{
  "num_key_value_heads": 2,
  "vocab_size": 2048,
  "final_lr_fraction": 0.0,
  "train_tokens": 103000000
}
Each number is 500 + 50 x the weight over the matrix's rms, rounded and kept within 0 to 999. Layers, rows and columns count from 0. Numbers have three digits each.

# up: layer 9 MLP up, 768x96, rms 0.127, rows 582-595, columns 0-95
# down: layer 9 MLP down (transposed), 768x96, rms 0.121, rows 582-595, columns 0-95
up582:476505501526428531519494618497538573582564429535499431465461449614506435532515514555487422502602473448490622509498419534524455561518515424475541557526450499536475600517541634559527527545508463505538554528476531542582465474500600537434523505528467522519559396458429505559460487441608495558
down582:452559562386516456612520466545501532477574429531597569481600494476486524488475514488399465506424458473467458459443505488537516509533522479500508624488472475582483465566431420489525504524563525470510527522547505525534457441569543466568541509425505573503600574521432441458572499484482496471
up583:529564497526498469477568450483443527529470480571516409463411499466518452441528462519530521546615499516513478450513565494437515549445454507599516442597511492422513526616503576546425497435421439545405503483621477435613484417577577570506498534551506530478485460483480535518510454496402483515
down583:539515532511486505489419517443538587394472559529368480522452543486455521512562583545482453588611480468537553428500509478527552446450468578492536485479509575449557501501432461540477521449582373437478549556440552514524470596548506429404479449536471502461429485434511545562528547534493501481
up584:521512543506472562501577595464485553470519546525492548491462448617409453468561528583588586506574547498441583572464413488489454511428511513405562498560448518551470450470515505477481525517486559544395553541440464481524445434395493479530497525396578466458526405536510481476517502404430438458
down584:481527488610536513500411538559578605536487549457498568498421596580480512460487516532568583526521462481472354465550616461564427442538520545463475482412541592485578428527567470438492526433486494496505467420458547471503478554476448375496406463456549489479531496589476501513556355485441516469
up585:550530474485518510516574537570532588500530480561469466538559512462456369455603510560476383587596473432470492460480517442511549521515422495426528498508541513546505490553468498405509493520489490529507511547432480567610449421573462414533548570484576655395507469551552480468486543445540420417
down585:405481530531478441560449505527497541401508407506551569610504488443508516618578454527496549446449464487490450571504560469500539505543446533528478524565482445491435531403481490553481451497519448392603547548460646498508559536567470529605499605400608545482570451447485478432530559493530451610
up586:546478467547459484532433509468482495524499463440535463501412462569445469518514523439431493620439411511458472493526509521421514513464506473513473406604544492515481603467395476568478482550475561479388473488513467500482469533480489483498467469553459473506479526425465497655486492490538498438
down586:479516523557431448516444499491569275471519608535493435554534502490480438536547483491532537481457530523546582497452523540496509506502497529516480483477516474481491428473476365522511457493431468478492519509452469550503557452547503543427555494469464448486486406503499481476547460434510496541
up587:539579509505533523549442552521574521512498458427434455509495456547568511553462464478542552527541460416540541520438464537428497482393545501540426524467532509483494503544495457538510526490492452474548545505514485534530532507476478466562539539482563496493497431472560412473442443445479445484
down587:466399437537551399568453573535541512570473516460518482495513541456600523441527507502549467516510462516485488520547478405468522428555452502533473530415490471466451490539520488445512524490534448513498562600573496522488480469500522492449489435426520584480436447469497540497427469471543509507
up588:503499462474453567610585504354482545458478423466475454410503486417413521584466423508554450501619623574643497517455463481578433527511559434535461462490487455443495497441521518490414518538456412520474524460496497417536478450438454436490563455605517533426447441537464464523637520416618452492
down588:467571452530383577555616489528489443447455479477426460548608569465531567488507440442434445492427521615485569436456552505591515502483463558531581481484532497484444477507445476486524437542568390439535527461456520511510509495469524455425597472465471421643565438556520489580499529549385424588
up589:499478415486508425475481516494466462536588448503497459406485452445501465507526403408533408524458387437479566463548489478450472553451464473587528498441483517450566523478467420566577531443470572425502414493520427534568507456494572559470464543497534539540548524531493561520493538422520535504
down589:508463513547461411415518541443437526456454451504458590433494524601544475490463511472555499519429479518503471609518433466495518543583452448489521457547466471357487498434515512531570497532446440437393534369557501585539515529580544519423533529414532522517484542583488473450417511448463527521
up590:479536518539573560561462504508595533484533430431498567511396576542392475502582511429546456555466583538535484385566509440454486489540404501446484526558586470537513608531493547586557508554478481497545528513501403390456470478456479521550455464479636597537480526516397556548580583514453561516
down590:476447460566586516545425543461529522540498432562538514451508534497473544503530536476453497554467530535507519378565507487481524420452495586497452477445555590558417573419529453440533560402544509473482560476447644533437571428515482391452485512471524551515496478472494475555479467561661493591
up591:483500488442492584505466468502549529530520462453540452377468485483571446426514539436515469543451440444477502566461527568475464570418552535556503468463613455474552548583447484588405528567548499430520513497490513539547473545529502427545529474500511512524528409476467502529499442454547469530
down591:541444484436520534448471490546525486536508482469602448460570547605561456440595622529482408542416491457486454529503517472548438510497468514538577503510536443537547527438494463530528466548510509575473531512439480520489545522537436464463553550570461543517503480457390472529545516467401485578
up592:506541538486478533496592464526452573577591523520468398424442470445519457451457473450554563514429499489577480444533500586563491455552451429501399538518539468573533529493551505429484517558451540454494603510446432447530389457524456469475453464563617449482497478459530583481552498345560510453
down592:545482525384574468559461445508482593501541513517538501491448626430551485568461491471511413615437557561523478477434541573531421428543497435459638481560439468486499512493454523447480515432507536535555517529520499549523495553563396560512529474484601486416516513495570468476522518471575491433
up593:583482538593480493541375457477620493487513411527521439477468508457482433514597509465457543524507470456505592500602544443578515470470505389563534516481529542438533587402445471541452585546493487576548508499452517566543505506484474509474499479508441528494430513540480501518571530484426421510
down593:540503467462545561497440516371458573482485604474413487533528470502446490502509481529434471584474514528471494516442453460525541454407557491432509518491519461563539456434492551448611409510468440456531591475524496445509553435491572538549558504493442507412471404608503556512544487523444489568
up594:542557463564552472484504491534499541497532511527636463448518509520471505583514517438494448563467468514542478565500556550535445568438519595551470483457489500489469494591480517478537585544503411426426508530500506439478416397541530500457434500470433484562451509417576451538444608495480553439
down594:578445411529539542550590489487537589411532527506464510483491582552479485430477547538544502537459496555417377424466483579477527498519597461492427561456542544485539553462486498532528544541463466582514497516418488509582502500553412584457564579589572460530470497589559505429502498510460517515
up595:514456511470494522552520561495522590549440496440538486498480520571454488538542503481486440513451562500525537543479598612527453592436562499524508532463495530667446477451535627513508543461512490380463559590489485487519485480485523503489480521565566475479486438480386538409513522494515500531
down595:470554588477585475511508492490496588376557465525573583493526446530583480517481534484483539461481550439410536465516487439556434405446531524496524546477426564510446549547535519454493535469474538492430533423439603529544512485510490437506411444617517535613452512503488466419494404550514510514